Part of a small language model's weights.
Size: width 96, 1.82M parameters.
Architecture: biases, untied embeddings.
Training: a variant of SOAP for these matrices, 113M tokens.
Each number is 128 + 24 x the weight over its row's rms, rounded and kept within 0 to 255. Layers, rows and columns count from 0. Numbers have three digits each. The size before them is the row's rms in percent of the matrix's.

# layer 2 MLP down (transposed), 384x96, rms 0.247, rows 191-331, columns 0-47
121:117124108118103111110108075108142147125113145117109138163119095144143124150132089117171110144171124110170096142106139146128097125142118168136106
112:114165135150104152171155118108140127131093133092109156162114132107119123118089083150151145182099099162140120133115154136128138163116085146169114
104:130141137144150133174099160111091092165141102119123115096116125162149112143079102105109141120123148144132098137049130116089139138132130128113161
104:158133140163080115108146111129049122114106072152097120147129090118113118150136161135138111179140102130137117103104128160098105177109113103114091
104:151134147133189118154137075140084132119122093099112092156133137103152109104152103117121139112120121149095111163128179126100106111096115133093161
078:153182146129086125146112169136157105094140171142129124118093139111142141129129131090161134121141128109165140134112189130088107101137125183147168
099:158123107128170197103123142111132166130116153081132164093128136144102136114100131101150138141144064113125122126097130150181167116114156139102144
100:168104118114140102086128128129146132182139130115125086125177134134092170131164145107118143134130142110164164118121089086117096090099097107123122
100:120096135154105135112116130137123146129170109134138130090113139139120112128168134152121142065134123119096126123090146152130140106176110139153129
095:143121116110112111116140098107118142175159150146149085112155118098144165143145129135141046143122120153138094151100133148127116094088107160166119
126:120135164134149178144140136156151145198129169130092096134139121147192086152136127113154095194104152117104151141121084110139163143130132127152135
098:124135177109102161103100176133151142127107154151110174117122131147127107107133113132138142122123105117083123086100136091172149151120160140104117
091:112156177142142126143095081130122127169090121152110098108107135074151147134116118124099165099159145156125120107124115154128116143122120089146147
110:147078102117160144137170130090153132097119129125132105084158112151119147164124131166145104151136155165100126097140120133125114127135093110122156
090:113170117098128152129121147141162127084121098122154132107117134083119105094109144141133164134169133130104159167164177130153120123136136150091098
103:167132083111156122120180168141125130107119111087132149135082120143160108158143092127102143184093124106125070102140123110156123111099109093115156
106:103158121125117121108069124180147106130128106147102176100145123140144088133096139068131078139101153116141116117104128128152155173106128115131142
108:099159110138118102115108178161107112078153101138109150112126151101130142119120084121119119087125151067147145126100129185103140137137121125106128
106:137067114132122087109161112079161122114144107140176121143103146137126142101152114142118103127085136111085151094197132105128086081142139111135164
079:152111150113122138102091097124096087139135098117130140125142123091114169157117139136058133137090080139117162138114139067141155134129110106133145
100:116115159140098100150170138123124144148138131120127133148116151098096114159143165138129132126147110120197111146154126116133133135131162119097127
092:115125147082129122123090119150122146136138121137100137074174115096112121148152149074153120141162137127136123123115088165101139166119132149118096
097:105151133139160169111131136114192119159118147120167109101075114152172115134109119132126155141115157120154130158112132108081147077153147134122124
108:109115131115081149161138143100106106142135071136157128086129148105114147084105135143093159084171130157102125141123137168103131173106149104120089
092:134110147170163152148158120132186174110132155118140116146124140076145131113139155144115124119133112163100149128147140103120136118149173058146158
106:134137104148129123140122152145115118146133082133127166074168113116143173111097090120136138123150144107177136137130127106089140146126145138111139
092:107115129088138089111151118167079130178115105126147148136151110060131151081125108121126093140089154100164112115120127140150113086117136169110097
095:138100094102139106140126154105119112107146089178153121141129149095111161132083143137098105095161124135113151155114129089150102129112121171083120
101:097150154144128120122124117122131116120133102105124122169143101193092121120126151120076196088130120131113134156086102152169095157120121140148134
102:115133115112136112101096123119080150102132114092135060089124127129142127128124129067124145126164127091150087088130159118118165151081146111103111
092:100130081135164121197131095093158117171127145110116105142125142157144125143069143123127123154138130130122144115137151128129151140144112140101178
099:107169111135137168152138121099116145063117115152135120077186161117143184106116110171120149138109095095112156133141163133117114133131129139154135
076:130129134090124159151153110105161084136105125143056145144117123104134099114126117167110147108131103135119101134161096136112151111143129117127118
106:100086094152128111217083154153160117134135099128174141117130118106104094135154103141101119120149153134122070129092127133117117168112132114098134
101:100060091158162160099125114119097129134130124099123137112156133150123143163133113100158149156124125160138125107096154137117120157131130173096141
089:113138100140150109183126126149124150082136142115129146117168110122168157123123151129117127135102198098174108151128162172117142122122138092129127
089:119128132117176117110130146137145134105118104131114130103104183110133156110137130192144136109121107125152113145136180111138099155111122106104054
097:121131139085094123092138135123130147144095136115144103144124159082135127109106137162134134148177173147121096155098118138135081141152101129137155
076:108124077110143149127121104170137129109108112095099185177134129142152101142113154143117108105128154114138088154181105129165098114141134137108148
094:121124129130114111121137140128131134144107142096159099143115115192123092124149116147131155159179145142098159140085158107150154085125127104068105
090:117122125153163154117129081153134128089132140088139108148158139111112100132165144130128127169078124126113135097138166113157150123110180144119131
091:110118166140144139140142138117132142125095107128133141104137135130147144130159090126159146114177186146129105132117150152138121074137173126125174
104:129144104159122138104171092106080126145165102172126124103129144148135130121130118119141104139121095135110128128177131142175122099152116152149115
090:162099116128133123111156121151093155156138096140180121174151140152151143132118152132139107147123100158118164175162150121153136128145107133128101
110:093142111146124106141155131124149116148108143134126141125154114152066107145088155154094153131125125104159116109084136126118097171147129123099100
104:117121180157150082181170107097135124127144105112097141150122148116137163121134117146073168133184078111130117137131091128158138116100117138139118
098:130125115090096106156139168135143106119161090163127141167185097086135174075144134137104130105137117106128107100144131152129129134085123144138102
105:093171139180113112145110142178129122100170159148125143109184114085139122141134076132142158107144137115114146115121121135126161151116144124108153
091:132145098100101145161099112127096110098126119147177111077158148137174150088130110115164111123132134111098145156122130150141157141129136101124139
112:089147118107106132049105139115178141159096151103097147133151144142126112131109135142125138093098157131167130097122117092160099165139120160098111
117:124140106143135121158107099116163144157141134166103064093150096129143139114135131076105128129113166108154186099125125098138103126097120107123131
102:110122082155100098096111116148168100118084125153129116134134143132089162113114095149127136114144086119118151097163109120141185122149135150116079
089:101155127102144155097182115086130121168158145124105086138080137095094124129114081143159111153114112119103105130112122093180151121136146132151156
091:145145075101161128145134165114113152166119113136118165160129136061126129142155144171110106153084126126094128080138159151148124156120141113124107
100:196095107130184136158154149125138122155105123117128131135121157148078104149107147153128104141170081136159142138130148062123112118151160119118136
095:087141136122161106159165130126146111130131103124118163103090158139124117133131102098090130169103111114109099154147151109113125123095152145153188
097:176125123140123108138154105139134133122142087137131120100100154147112174116173135155158132123157087131092095137124125155111104153165144147135147
100:076095125131088121132142135159154107119147132140111144103089138104112130125111155109091112165126161113113145135140107119114154141152119143170153
100:076115117197125125079171127126177148136093119142103132135152149127165129103165120145147110126066088097123138115163130101145155107135145116149115
114:125176150139122134125129120148163108095109141126141102123094138149114140120118095131118150144113100106126085118109192098138115118088160155109155
098:088118121090128126182118144078104130104159110147118166118147126148098138087130093156146113102108140124125150161124098114140121115139111109098139
066:088131153127105114120117097114108109170106168162126165147128144156113096153113112102134094130159096124149114108095097148166123159138107153124135
111:158100154106125127116145164158100132119113164131154086071125135121131099136153175054188116144103156095126130131102129111138126132137151135108131
096:154147157149129159122132158150149139105101090137146121111171149117114117119156141150150184116145110101137144151135120164171129131150108166123172
107:137147132107150095122156140126115159163130125109171128130094126087088118121123154138119127162138110127069112136067117119113154176139147181140129
077:150100140138108164161144153084130143143123185131089121121071128136084108140114134119136177082144124100176125125076201133119129126132108156100120
090:093077109089136139151138150157085110105136116130123150081114083100133114111133156132138156116085161127127135132109116133124141092128140111131146
092:124111138160088109104076133099155115150179155112110115114158107082140120134117168113141091128151104133105122141134082135171138103132143128116110
105:117172122152121132085092124145145142106146159157133159130102147135130127096197126144126132141123193135116128154182102124104125143125147081124138
089:134113099141119124130167104105135124113128109155139100126155134150123153115140107134152134148204106098121080126120120149134137152166108106164112
094:130160097088137123151135133135129089132144151164130163163089137106164112117090112092133137164155136108139193143129138170113112109149127097122142
118:089171154132135129087099125106133155107172148121100100117172124165129092117138096090156169095113159093173096134125149111110174120143134127115137
091:129140121128143114119127146136104111135165109121147124133118112136179132133122106112065159143145145128068127111104121110139151131110142162083098
094:132133114088136093164116147147095145162153073129135184135121095128120113089120169116126121143171136118153096136144155144104105155097135096130135
099:142162103081140112136161147160138115129107119104142140176103098093128123073119102107093124110080103138085114152172123158100152141106113101117110
100:113157164112112156154073119159139160118135104145113135124156094160120189090118128132136078133100115107159146129083106134143119146134108102089096
100:145106086158129103124116131139112157125110119109138201104144132075135105163157112151072137141132128138100125139142123176114173152142122101119102
096:133113154120074127090136112124137111194118151144173098098121119144115096106127124109152125129113117139109146169074108148162156141136122169145099
087:156141105112140112098124155114136132125101116123094142079108124138156156119117112132142160139135176116126092095154088115138153164101146119130134
097:121162131142126149111097132136108144148166093122156117122105132140106101159136152131129097135162103100134157089120085132119143135158142130107123
095:113114100162129128087139090154138143127165146145138124150093111119102124121134074137091165090124148096137139134121148102149132131075133182129140
108:118163127163131130135144165094131151145110158108130164081106120157106129126113124127128095103115146123121124092150150100139118105144102169142175
103:124160080117136097127122125163148130130096102135125080130139133185150188129150121123138144121141098079093134139124154135140079091119162103147158
128:122173085126160109141163147089098180146134135158171128143114115136120170139114117119091136156136108166115103110121131130123153105114137114142155
095:128112111110136131144147113136137190137094167116092094098120141119120116140145101108122114188107117098149102088140156136128107140140130106111124
102:146162142158161141111132080142151158129115148151092101113133123164096137113148107115114151105089133117197126137094151153136134163107124109138160
107:143109113090128120109158130151137118128094160087141132131101125107104157130125075137086139116138108150113109118187116126101141154133093075128148
068:097115135106136131100098129080121086102140118131183134164096091148124120127128133119117130118121095137138138176108101147161094124103146121138106
096:158119111153111156146111146165120138151197100131123161126102150068099133104128133125109153114178122097091142103155104140155182133152125098140109
087:106136144098190107135114096120103099126134101120120082114118156145160070161175098114108149111131167125159131138080121126097129150129096109122140
100:142151152170131100120149112117149144075093142107113142144130164106127103153100140116101097124130114117112192118143129128108160120102098136147132
106:177090120115133103121107112122105126143158122125129116070122169118175118130138095101122136140148163132135126135147177109118139134139146123144138
073:094165135105137125091135078125133111152135127125132124114167115170134145125124071134091096111122125075149135140113144168091156146111130114151114
112:164130111114129146133126091150148153141115104084159079122126150108134118134116105133130130161099101150148147139068107145155079164174116118159133
083:147101135092127076129163113116163092126133132126148110125096127127159149097165130115149109137080111163113132112138147113152125098133125095174115
093:144139129105128110135117135094110116144124154090113170168145124155149121097122156117109099143126103111128137125069126144121129113156163147149104
098:123076149123133144110121087143122091113094157127138129186128173138134115108144163152147126101135164148136129169121135085142130096066141163120132
107:121111134127103096138083135110129171197126087107135103162166105139170144134097142151156157174128088170133119145091118138138143164104156120124129
091:118098147090154114108103109102135149104111130095138111117128089127089114123147112164157145136088109164135116130126140095138108082117077123163136
094:147140149117149145129088153115130118140115096114133123156116148164170061052146151144117128082145110145107139141121114139159102118143105136131123
093:153128095103135096122151158106062131125110130102099090115087175116116157110135112135139103103122132169090134144101128137108125120109106092127133
105:122104164194161140113185161141135151110058140101125157159161142134123112128129123148140132152135142137147110125144145108131116129124106119123121
095:117131149157156127150107116134178154153159157106115156113110123142154177119147112125125124109134114168146167121093149143078133113109129140131047
106:177107150069134122127120132093096098119101117108145111121148158105103131117141108132099161107119138157095116154141120122121120119085099087110116
106:178137113123110138140069122121078101135147145140151158061145119117143133171152121114134146081116121098146128117139166122142175119146114116114113
122:121085103104139120117156140143135134161117154139188121137117135161085155136132168083093095137112124170142121119137092136117116141142120104153115
135:127107135148094149157115102147139106101152133131156149121147072141113127102149155143128095118121169150145136120164134111135155132128143105115124
103:120099140163153119142102133114098123158132103168119144123128119098104124112120182119163134117125128147154148110146159155151091069126140128115126
083:128062109103149122130180135112150098129137142147127103128164124147133111131098149133133143148100123132157116141131152117165141174165109136127135
116:157150106147128133154076135112142138142086105116152136138126064156140091139100095140146121162130128131139096119083156118091120170133095135137104
100:116118138168141130107132128158127117166149146155126101123123148117081090131146141155162123158149144135082146080164126116146124129120115106188131
106:145114090120161112163137110133140137156097067106127138121116144112147101125187123095150137169091105114152106106132132144158107118133141121120140
077:117097137095127103132155132091114140130133147129154103115140130154133129157133093112091099122146143084119086095124111097135137120142152164133147
112:149132124132176114128148105127125112165132130142123154155127133119104144078135141134113114140126135168107157164101095128120128110098142084171122
067:105097143102133164117128107121099101157137114108141145127134125117099112123118078145107137110115151129143106098164136104147118117090150115117151
106:149131140177126116131162114141146105157166116141085149119142097117115105149119129118113120155117170109113172112156119126151116134164094160117112
105:123117124136105159102102108144139142093146120115098139154098105128152158109138110137180128120121108106147123134155133130116114110127071162101137
096:103094147112090119089144133114171149082093144143091128164172139151122129101124104116112154137117161125107151151136126123131122151117132181114079
085:141130105130093146140078140143104153104146139136099129092139141111104116102112132142125131117117111113164128062169096120137086109114134115075102
103:081125168146074168108107083153117172109127066107106102114148143140164139108113160118135125161118106096121116151094068139088109135130127118116100
092:133124135131120107119066100125082179131110098096163142165119110149121132100101125151107128126161109154133144142087130161108154160119150101113101
087:123123133139166124123133128173103191105159077084129131121100163112129125125163134116113124118154145082162174148135136111082136127107147109107131
103:148119133135085102153082122142121152112151086146107136125129139131141172129147132114094116114146145104089134168155104139131142106126100155131127
077:155131152138124148140136057111139124165147123110139172099134103159126133168178080125120107146102151116112135108151109117113117120119141148143153
108:114129103157142126110127132178126127163111085104121149110145108111130162066107104109099154110076091137104126115137134092138154140115158138141166
087:154084148141127127165086110115142156123087117117141131105091157175141108151085132112147140114139152100135088150096131153102133091074138141112105
141:118120147140125137129092114170150169077121134102141122123134148157127124117139122140176120135135111105165108150114138123098135133156112139146107
101:146117149151174120118080125158151116121130136146152112141148098133139087141186162144140117107107123132134142128147158127107110079134195079128133
120:147090141113118160123156173150153117144142177142123148133116134132115126143141164126118121141127119102174140135197104063128128071124156156150101
094:060136124090122125124106183155123109147116144134136089126133148087160113152108140137156167078075109155095090131150163109117082112158122147139129
109:105168136111113163095101132143166122073114154130108064107149111123123075122126126159133144165100134126144086172159140135154135144130132117130135
093:113141102120140114132136126125080100123104142113186122137115129130125158124098147088069097075097144127113123082066128156149150132131105102094151
101:135096132114136127134133127118114123129180122138086166163096146100085134092114116175112135156144124178134163140101080152124118110091147101117123
085:125090114120110107151123175131184105122123150115129133120131158124115160120146164114168087170143139129119128148107117130147128081149097099134149
083:112131144106142109131109133146125145145125114160131112105162075159107133144063086143135181137125091159116066109142121111107124160106126110134143
121:119068110159158131134121157133140114120055167132143112148108148132102128112147131165126112130145123119103142124128092113126106157137158127133142
103:108115133134102096107094093134086126102136104099118153104184182076119177125135130130104150068134101128128126148132091145136131149123128135095092
090:116150137135165112153109110127115111158168092144151139138115128133129157129135158167123134116143117125136086128153157154116132080135170149111134
101:123117124127134099116124158153153108096135098115138145133156143109134120130087155077119146121122119104122095166114117120112120147119142128103115
099:112125119149121150177078125115110103167162127106121142143127158142109095159132094154097182132158112135106135131165169140152100130122174091126137
099:132129095105183095153090130140131107130113133118183113119129128114129145110107154114120118097118095147112148139135115131089136129138107074110152
# layer 2 MLP up, 384x96, rms 0.263, rows 192-332, columns 0-47
113:149123121164153170171146119111075153142128119151133076126104080116110129146135087122143063106077145119103109136157146120129155106151126068140126
111:145132113170161128156113117127152141101118146120083141154154116153083183154119116112137113138100114149106200066140137156143115125159140109140137
110:127140075107158125106091130110121156150095157084125119125119081141145127141156137156120122121105099144097117123128120105156093115132096064108141
102:138124142144142138140149112093163132130112151149111076138159149145130109162100123098115103185087131152133133135144145117147121076104180131143167
070:174130161131155139117155143112106146118123146137111112133110133157115141089136167102116073124194106121113130148163118102111183129136107139111151
092:154113108129120140127132141155135152107094153144136118154175127111146113143132126101131135141154125140172082145099177117105135079125125145143114
109:127140102129155122124127134090132140155118157156112123096122142085124136168172168118113107129174153147131125093152145123161083083124151101124187
105:111113134162145141144124148135153114166080147191167109117138108134132124134100101118130113100127175151158126106122122133168132132133149113144108
075:127144107120112094117152150162076087145146137147133143178119076119110108124089116112128115155082126153122122150111173089121122118115096189143145
119:138149139128085159104129156123129157140147135097127106103129129182155125137120155082147119144098143127141139100109076128159155138109122142140117
100:177096111156154117140132090123093143101155150188093132119127115119115098086135091102152104130159199106132107122120152130106118124141175157153163
084:102130157144147125074146183143085112154125154150148123114079127168171098109109114127166130147125134119160078081152132124172147103132124129096141
105:138104114136146154119166162115121121103127128145139147087092099084104141152165187120152060133153152128124107125152132091132102113116115112101117
095:155090142128103110125137105123138132123194168120109123110119148111166142108121132142111103122099139174101127169131156133078128123086123128131158
110:138079128141122106118121101115096154093140099162136113118146135112096126178090140109128141152155128133161091078177121132135094131102138173128109
110:107125106120154107092117134103129151112133151156110090082122120129131137099144135110127096104103140132179164096144137141140146135114139150159132
124:118093127134096145122156195118146130097136132085158101097137112168117129108154165107149102142113056101125119114142162143114110098101110112182166
092:113138129159109090113130097086121118106144102158102134178108143165168115142154096151148147139109079103147119097142158068149111131113125134138142
088:131121103171127136131154129068097135120106159135111086085124116134126128163155149114163121139126198158112104146179108082142091087146112120092150
090:123127133170150102143125095129155148102086133123144121108123107133088129127133140096127117109087130172157119113149133090144133129164159122108106
092:174133116071140145135130133143137175078109130146127120086115119097134129154145158139169100157139117110122161115166149082139140096168128149119130
096:119156134134140161115091088133106118104126112102094145186098173145142134142148115153124104112193133139132162164168146100129135119117123141127139
130:123141113164161063172113137138123150147155147122163153166106124085126128119134080098134098125111135133132110143098124085118130095131126102116176
097:154091110159128130140109141139109110099106093140129124100150091108156165112184118104117112083167122094176161142158136131129126101101116181117136
104:113163121154112194095109139115159114118110118092149083112111124140123130125152119101137142109150112157138105097114124132171163123126124153128155
069:132180128135148135057164115161138184169157105134136095133154098120117176098141132151124104118134140126153129141155144136162131126120102115136117
086:157107147149132129139129119103114161110183116136135131136095109111135138166152150119155101154096140131154083149148163098123143123129147172113100
096:159151168137162093114117128110109136168137115158175155151069106109173139105152103105111133167132164141151114144116108119099150132081121137154127
105:138168100124106074098138147170148137129084120135134095147122123131124161186092137120150109116124166096134147141139149114107110152099104125154147
089:073107122141167085120140125110130169164159112141132115119160087127134141146120104116145126088166139123130104111172167074147116132143111097140106
101:149134139121099094084119119118154171115163112113128120105143106153118152083176120115133101149118091117113103102148129099098071140145151160149116
076:116163118130115118100147098135104138158143147142151146128091102168156127128148134097148154124125160158120158112131138125173119083158145136162182
098:115137116137119129107048148165137139147173084121181120080095116078112129095129127116109117131144123098098165095116137128180160155124149157133170
102:129168103125131119125132166119123114127129172145107134097101117092127108107171108047170059132112151187122110114151127100153104170151152135135112
089:150089093146110109123186127153165128097169148097143174132123090144091180130175157143133112139155139127115101126114117104153114091107116137147104
099:132094107170116117127133115144139145087124140121121114080165103082120081121108123120090113149141145111130103077154164158105106155133124156154141
112:103152160135145187128109129123147128184133135124111123111134123139124144110081164154130155136103139116173129134194134110106156120156108100145165
078:114127118122100105155142115139117112125153132134151114113102083094097079099115162132115110142104132124123168145102118125138153101152125157117142
094:101134120141135140124125156178136096118099139121131109167062105182139096135119130154123170079122085094114129112128143083119144094133093138133149
092:160118128144086140156136156139147132080139123063138167165090142124143157115133141174081140114113110125131108138151156158137112107150095117130137
098:161153137143066152095161153121106139136186137140077134131146108134161132126137104143154124111117109128114094132141106089094097112122098159148164
101:156112132127165104177127109108126157136100081165114144140113105103126142113160092136112140119115159162154124112153173091155143074141127163154133
086:144129137152117110119122130160135154085111129148106139147106107165109151145165166121119136133189157054122138126157100136094138168140102162142144
102:131126137116160163135176129144120152095121136081144106105085119089109176103124129126140099151096124154119145133137126128162120171113133119114143
105:134114127113107152133150128137130147134145161162161124104120117140121073117111156098162077146114105131136135073109100153144118130187119142121126
092:150123078085133126117142126122138147155089191123124113149103083126085144121178156152132140105108151148068140140131123088154074128113151134127127
098:082152137175158168110147114084115101090157116129110072134099138110147134130123133108092136173115147124135146112130122146116119139115103093170133
113:158124119142119124105162134108108156083155121111133075091124137181130159087138127125115127148120098140107124134137112154071115147101120107147147
100:109143131138112132091124096083169157129188144101129115118137136120083136140100141106135130139087096124109149095086135076163097186147148162111145
106:159113089127155110146131143145063133159125109111149093169111101133158137153124151085130126109065122114124110128145155099121161142102134113125171
103:106167126118154125149154193122114158161145147104142132116115122084139087149154147123109106131153146117111116145132125135133076113140093082103159
086:153155119143120147115156137109142128137137137137087148087124089133115105117126125145173079135169112131119125103097090107129118116138162131142148
110:111098130120122165091152131148120141116152107173071132124111100136097129126113092142099127098168095122147137130095097143112124116124101156100112
116:142127139126114153117160111145078130107075164112124141137129084137162117122092137100133156119176137126154112121118087124110101144132095126148117
085:154177120092108117116131147090133148112099104137150169131087096120145119136163133078102164151100155156136167122098125096153119140129146141104135
103:132138089097163144139107145096105102113135171170147149156150128149141143110138147125095166157094132139190114121156154162092120108091112097130120
094:087130136141111113119102148093130150134069180124101160146132086107105114136109121130114124087154149146125105111148130146158103123141135149115136
096:120101100182139134135127149139150103122117154126145148143141117107095114125112092134141114169192122134140104149131132147122113083156094120139105
108:139134144125130131103095166141150102153166125162145162160151141101142134140119136115116126142179128124135143101085078129141102175129123129113136
099:092129134156110149133099095118101195153119145131127096106153120155101143155102139110123138140123162109147107097102128116083161136158143167118133
058:098134107116105120140144120128124141170149137117124123136118118117153144130161112161152136139091042189113159099088151127157157158136139151126101
108:128117070140137137123108139121054103108098158123118086100143127125117164134171142148124089116155142163099121122113120090145095133155114107125131
082:123095118099129129137082116121098122131127136125164159121101119135125118144138125088143111112119175146144107124143164090087136128159137070112117
112:084138118166109150150080104117132117123112128142079116166149110161143126087156111175152127155151095139156145118128112165138104132081099145124144
071:115135090117116162106130127124085127094127110083092105150143142118145127120132105139147126156159129096109142101150129119152097120139092130108120
097:121130154164104134080125101135128127114121138123141108132151123173144113122124129136138136184112130120145160055097143107126132104124131119182107
091:146153107104155178096142138129173134134115139153148132049103140154128137109124132122149141157141121117114119095151134131128141089162171115140163
107:143163112124100142086165112144114151133124102125105120117105120133078100070150127112138109168071156125110142135102110170105138148135131178120161
086:137141088143100106121152127131137134181135134121131070132184129143122110125123094142156112116140135117127079082130182116160118144133142114132151
092:109110127110140136143163094093129163089107108130115089161113158137146090111133127086124121133113124174115138095150118191155090102141119150100143
109:172129142120122108096104079084136153116170093117123135178132128141149180117173134167151145133136157130096137112157156120189135077147116115147109
080:149103133139152081119107142140135131103145113129123089117089158134136128152119145081140139149145092108132135097134139154093098111157104176149127
105:125120152116069152139126107092106145121132121123127095125141153197141114143089141129158117135142151126155124109131127096135076115077104122144170
105:154097126100080139148114127117116134086108108148063072130125146148139115118100093150126119152101115120123176086121138143144122113096155143141096
113:094159079103101134125125153087145122116143112074116127106149143113111115102109131133123112134122131101124121165100094114116120098141088124115158
103:135114119129138139114172142099112134156108195101101125154158090138105135131106153099146114139093107170184157115133138098102169101139130137117140
090:118081070102152101125071099140132157127139115106126166160122087084137132117128140120098111100146139144100117103142132121129095120119143138180104
091:142118112095128116117159191096161111138131130115120110148136136099089140101104115152120114142109140122195131144131121098124111141082163091111118
103:134153138149117124104108108118111125144184121124147093120131161123105166142156107153150092105120111144136151118111123059129117122130136086086113
073:117151106155084135165156121067127108129119125131097106145140117162128194129090105114151141123159114137123161130140141121128081095153119081135125
089:169123134181139141158143105128132138124137114144122137120090153150162155133127153103117134154095152093156157108136179073099114075144096113174144
097:097171115140174181120166121105121137119113164103112096126100075175094154146140154105140144136116112115077135147114123114138161098130075153089141
112:122131112164120145132154093102164121122131134128159096144133137107157135153124157144164091123117103106186155128149166104137120140086128038151112
105:092176130127118097108103127089145157148121132167138143144141128120161108160148100091125167144134165134148136127130127089124138135154151128099169
103:100122133161171207178148109134141132129070170129125123106146088141129129107170093091179137143119130129069135131141104129155096132111110138127124
113:113114091132139123126151106108129154093125165170079104142124136143110104125165162112140142117132173115136131130146130130118100081127099128155141
070:121112137141118136089104104153083111105137154146131079109148064113130175118108164135199103114113152112145094106110118105133113107136122122115109
104:090138107114106144144103145078112124143093133116108155150111082111150127144108141080126125129103212131109075150089136118145139130123148126125120
087:168154096112116054125126159133153134120171138117132189134128094124149142150089093102121120125119166145115139133114136112100112126139147162127158
085:104151145176140134094087160117154131145111156134113130112091103157090143130112129131120119142134151105142197118168136108167093150114096101148119
102:162129107139129107157122116171136122150115137129127132143101131108133132142121121160114098110107104122128170111147140108136142080138122114082122
061:092194124139125149130076172133116140161161095130142155166106124149133123103103109122156167092142091116102135122152109171137142116155126140126115
113:123185114132100129120129084156141149126116121058140127127141159164080143118178130093185136166138125117130148118089116133146121139155132153147133
079:124165136142117140128090098147101121131112129095085094078133122108144154144158073109176112096130139096165139105147099129111128150112112139106144
082:135168101139123116102139139118131140107134155133121126174116119111120117121130125141105131140118133078138165150107182135112141111098114115122101
091:130113124126098114101155137148155152152149165103129105116138192138105183090123129120172119116125132082103116102121120122150139156101109185143129
113:130099111129164142099149136173120170151158146135117118125140087105153073138110107100098091133141119133131129114137174157096137116125109122134115
090:108122148132128145201083133074097122109105168144109112088120124117122083152173132129105105100155147122124113122147121112119084109156086116125162
099:133085123117127100115139123174108137143146130164141121157140078143135143125142140112136125132168113107174167114140129110099130161139074177086099
108:145111124128139132148146135128118151090109092076100131161105160104149120121118144104129151134161162115135140099123130117109120132143055136139132
112:126121090135159114123111138136128108157146075100129122149079110111081159117103118131094136079120109162121145137155144120116156125129150121141168
107:151057129139144135129085116172172137180161137078108145106134134127136116117136112137134168125111132128106103100141159113149154140125139167130149
111:081122120169105152099117120153142160126095104099131123147173154121129107118147121081129166139127147152127140124126146122186126146093152127146147
105:157119153142067103131050075100097097134121140122123132158111133137121136148157109152125140123156132119163103089128116133102160133141153127120141
120:114139157143151152139175112119141154149134176120134102113113134125145113112107144125129086173110143105103114078122122111167118127134097114135154
138:079080128176144098117126166140119145175145128158124066151120103147113093143124095101125110106118131129149121095135198106126129094134137125121117
077:123132129130097113128137164130095196155131174132094151112096114136088175126156195153127105091142092134085135139165136114154130117126133116128127
084:146089132136113114140107112155120069118126124173080141086077097117136134107163169113101143155142123105145109124140146158130110192129112122140113
129:062154155130114149140120117098117122089181134168119155139170121087171151158134116106112125132157163133122122116161110169121126126126115148106111
095:123174143114117124133120161104128169133137148157097178120127135129158109154146115079135161127123125121130132145114155114112177101123100186114133
103:118168158146116156111163180109135139143087166123148124104101133163151129087138175102105109100112124143119159102150085142133168120143099107124109
068:155132107125122104157120161114114144105102129117142124139100127136092138090113121104080125142150139127109148132118098112160168120136110119127154
133:133133124135144070147098172133142133140138107111154141143109065115134120177122101088086137106134113128140113100133178100103101121126109113109104
065:144119122117115162117087122115098110131125183098106149074108092149138107116135125117124085109150082169105143128182153109128092135159149104135135
095:147131142164104102126101109117148115099121157139109131144059108168069163128104138140134109174094146130139156144135133135156132120122149115169128
108:099107130130107139113084150127146143141112169121125130113112124153139089152152145118167069154121124153099120122133139124117081121155146128113150
088:096091078132117136140080121104143148126136128142137176157155117135149126149116109118088123092158116122141143145127130144149134123117149108165168
073:138139128153138144105159138128150182105121108108155122158122146094118141167145130058128149109181146102119128106142156114132119122154120146124111
095:111131103140160117199095130151134138151113163126150152116094113147169127162128149116165126152154086136138140111134135124094119115112129157153125
095:153103133107139148109157183148126123086133142114147114095121138172098104157154146118090139126126158090125141159150114113168125123100121120147137
069:137129138104109142101121166125142099115087185113133120113129129119127141126137091108147088165181126116082175173145154090154128143126102103169144
099:151086149129129150127145105172143127124133108092128090130097119163139163109148125151151105126124146078097112142133103108073113104167114127120120
068:168112109138119135096139101105139149142135075136115116150103132115125136097153133136159119141174109128081103120101113099129184109129110137094152
103:146091129180122136168144122157099143144154131144136132141145162114158119172113125106153136104152163121120138103169143105149120092098108129149158
079:120112126094129113155115094106137146165113113110105087105095128141111106148101171124138142091131145122174158143131136122102138065093127156114119
139:154101137131118118143153145144135111133157150125113092176145119181120117088147117111144137106114111136145097094126131117112112144135156145131125
130:122083145160134136115139131152135130152152156133130079115142119110133096142171104116111086088089157150138163135120170109159130095143163084073142
113:157149150105113122092156092105115171142146106163126088127143152121140119107136101146194119132125137111132152077191147164122087124111131170136110
096:110135095118108131122112133136156146113113166127137178131066078126097115142149099104128121124126145114139155122110126167156140155165188089100100
115:120132115162129160110142126139135126130106146101128079082178089089106129137124112110188098129119141096108082121125122112131099147150113144107135
101:127125137180066118146155127113079152119118096100141097088118159150129129114165136097111138149102142101142115064098084140133114118162117114095109
110:133118140080131163116105146119166132090134130129152113121102076161132073130174136119161106130154134098101165099128118129146125148111154130112152
084:134120135118101178146127113140108161131101109155108145122154143175135097159156120097181118145143149118163164087154182125153123166176142151108110
094:149088102126119142107132122159116115165124171122135134110133132084105136142161192123130083140127141198151167087140116141119136118137153126122128
119:144116118097139156121128179140182138151072160100129115105127113134079082123171169096092091108167129135142162094130141100125095166143111128153116
098:147100124097096134116147116069139104183112165127124096107087100151114159120118158113156129141130133163170131137138165069149170109134109144124101
099:152125116165100114124110151121131113128084149093095141121119114103129145153130055126150146092167147177129152098121110118141095173145109100166131
111:129156131155133186095133135142149134155134117111114130112110112167110162102142179160155114129125136110124083119070129130157162112129110140181135
102:115129137134140151096138089102169093109101125091127080154156127143077169151166132153118132102120062116119128081141144117142110126156106131095115
090:135130124146141172119106146101154122147146112164102123085044139103088152116139100176114104111139132113114118155135130096140156136123100142129130
105:117138133141128134095142132100135130126124133111092114138130152161153135172135113144160108175091085132093118125158155111128099107118136139159161